Weights of a small GPT-style language model, trained from scratch on English Wikipedia: 199M tokens.
Each number is 500 + 25 x the weight over its row's rms, rounded and kept within 0 to 999. Layers, rows and columns count from 0. Numbers have three digits each. The size before them is the row's rms in percent of the matrix's.

# layer 7 attention output (transposed), 128x160, rms 0.135, rows 60-63,123-127, columns 80-159
105:471504525531468523455505508460483507535528485496480485491488484514478508530480498439547509504508526496477506494546531472499521519480506481468531525502484466498492510513493512527512475501538501541469474462523520532492537445514480485496507518
105:490491545535521487562440509522516548472488484502517512542512539505481493486498509526534506489514494508508493546578464561509503510529482496502459497530510499532502518475501488518455511490448489544536519506470455507490484509490522519480503494
109:564520526523509489499497473512483499523509541501509508504552465530503542536494500516517491482495515511447476493505442475499537475496517554451436541505541491489504506483492526537477505510488499501493482486500500524522507495527472526502507510
108:486493462481512516476506486474508509545507492504468450488508458474547491502514494513464499506476513521513479504430536462485491510493503516509519509508466506480505496493507519463527480503536523486477446506508528461527486509511471451495498527
106:511489493447484512514498524467487529499515463540467500532514503518517498520526473470529511543531487485511502467502518490515452489482522517492527466486464535516519495489497557491488487485473480481505513495506464520510465513522489483498470493
098:516483458495481522495431504514499473498481474492514511546485491525475470488500573540502524483539467489481491526525523546481482486465516519501489467524535492502477508502480506530446472517525501466517537522491451486485512514532502465485523509
093:466519494480512467483575458526471483508500481529488512469532493512528485524488448500528505463483541498514540482470512485495501477537472496495482536482492510500472485493523494480522524503448466490489482491496534480533489458488499484526509502
088:505521488493499535489511515463529539537515486537480500490477541494483468466484514511466516469483522488523530456485462462515491547525476483492520489523485498520495477539515491474482510499532489429515518516538479516508455514468520481503494517
091:483460495508513534521470528447506498491562498493489499530489472532497494520494541503487500525515457522478480457496478502495522499503491504482475548508482509503510508491475524519487477510506517521507505480518483494484541478499536506498516513
# layer 7 attention value, 64x160, rms 0.139, rows 60-63, columns 80-159
106:492493483517505457499468519456506448499522532505503528458532462473503468507525500546476469504502477493491489551499484545521505475510516518534494527501502504485482490453514519465531502505475487500496514507518539468536487507495489445495487486
096:498440508517465510473503464496524527482534494470472504489472535484498455476506493473527516503449478486507481487495484454505469516477501506475495441516503509504500453493470473520509514552543539510505488502534498522525527499486473512495527449
100:463494494524546486521505496496505520483511504483570500499508499526509482476508478515491488525485492440487490474505491495473492491506485531485519513447465467495510493463442520485507502494470476519538473492538500472505486530544499506497532499
097:509534536474524478479526547522516503500457500498538508536529514478517515510505534514530507503516477504459513505510532469440487497509511476523493553508492525451518548534523564482469527439478465509500537513477514493484473502511525476477521522
# layer 7 MLP gate, 192x160, rms 0.154, rows 0-7, columns 80-159
092:470493540505479519543482487522550536492519501480506541524510495508493489472517520527485471508473530490535496518524473477554478501496484494483543472557511524517515460491507532517502500488496511479542467503501454481458494493483516456450522470
099:509460514524460503538505483478483519466516517537542524480484502528477466464522520507495494494471532494482497476490470453494505496458471481477492483514484523528459510531527553457507524461536518484473489507481478514471495463514487520485488496
101:506504491518523525534518526505501432488517533496520508506485522461473543460534553458500545483522466513469505451481492450518496480477518507523494505514519537502546499481488484476474522522506518476525499506539511497496482529489485469479474450
096:503504508538503486520503480530482505554479506499511502460470497454501505496486509484494500517519487527499481512479501502526538486550505462539500490531476505488467524486491502486499548527490457481494515533505505520483506498504481515536537486
100:476559524520477464499480495513503493500521493470506455542504508463486481481477532503481502495524440502497499508527497504494480522552483509495503530565477505499495539486470523522481502461551484513552484540493520499511534523459464507487520493
097:453491474505514492500487503483530497542487467450482511506462468491501491515479499542525521483461476496514474509486486532486563509523508498523487454474476545515511500500482512465513528503497461460551461486504531478487541485507509515537504471
098:524514505501483566462506473518522504515472548509479462469489499501508518522501507499422506489482507492535501484505463516462499556475510499479516482471474506440507496452511501538470481503529494506467497514494497490526482490489498481512490465
098:497571513532459536484516484506502501529534488493490513500516457516490487519520519494533461548426519520506509470499469515445443522522535548480546482470503469438511519498487493541495496538473492493524537543499506471523489457484517485491471520
# layer 7 MLP up, 192x160, rms 0.153, rows 0-6, columns 80-159
100:471532491493486499451446497522527517481472503482508500516499483462522519510485503462524498491501499545493478517563489499485471525480484482501546523530473511527498505563469535502500545512519503520491519514465515496522512485501519532497503517
094:487472478499517511492504497569520493508531481503518509443494526463481498459490485481488492505505475530491501537499502507508457431517503521502500516533529504511523489508536485479541480512465494515552486478493481494468464484534440513493533489
103:531466534480509495461542502534505491483513520495463484533472520487487485528456532494471492498509489488502518500487510494468509493498529497471544505522551513562479445506465481492509453515469458486456483496497499490497491477504501492488447508
098:540499485476491509506502478521501503516523493513502539522546498515511449474519520473466480485505524499528510488555491524476558495480536516507519487497500485456504473473469484528530489472481508503524498493489515466483509530497583495450515508
104:491499494489515508473500526501453507466507532547504454499470493520521478496490513467500498469490509470465472506563506489468494452494507516479549528481492473513490494526464498488494460464451494498531506503543540517494508475527469529490486486
098:493489485500532496502532464433534526474523546481472500435507452499504508480474489503469453453516486493470474448542512514497540504471471520507503515518505528486506540501551485509528492513479493485506535519459512490499490491522442481487519475
102:492526511469490469485447458520499529486533478483522478475479442514489497510446499535520514503521484500486476472472496504503535513557494521497476519483469427516497489519468507552468467511491509501516515522511510489507505501502520438510522486
# layer 7 MLP down (transposed), 192x160, rms 0.151, rows 0-6, columns 80-159
100:486465497508489465494508500517527477496495479517511525484448523435539497437498460502516466478519522535533527489499482506514521510514501482532479463533474526501484488503539494543506473526497437526492478514532518487477478516506504465476516487
098:458506477548539493491494526517512469453507477502498510490439485501488531514481509490487482521502504471457520466502497496530471495469459535503518482509509515535513492507483504523495506501551492473494518515472517494527523493547530492477496513
101:547499501519528494563501498497496522556505509489488504526561560494512510517458533486496460522523501499504490497522523517486493448525514463459470490446486520530516519515495506483511525484466525494498522506476510495504491525492523446494510466
100:542519482548509503498502483529487484508501488504482508522464481498477467492537511503490492473498531499519467532546408519518498502486465463505519518524499470480475485507449491484506547495493521470481487495532524557509469555462531524480486503
105:505502533485500478512522527471490517482499483514522541486478483532537529535511472460493491501472507483514484524493581511523519480455479502493510494459472497536502499490523520502492488520484488470477496498505452473482495510527504512469485484
099:511474514470491496525463528511457516511541509534529529506526472461509490481489532475492522483493500510486531513514485457489483543491496532471554531502474491493475470499497527497504502531520489469487498508477463452489519525458507512480472489
101:480512519536512491468488523497510542490512543537544476457524527487503562529522448514508476449465488494474471540491558517493451538526499522502531534533490479445493498493494508493472450490540473514496486508486467480485512490534474516516469458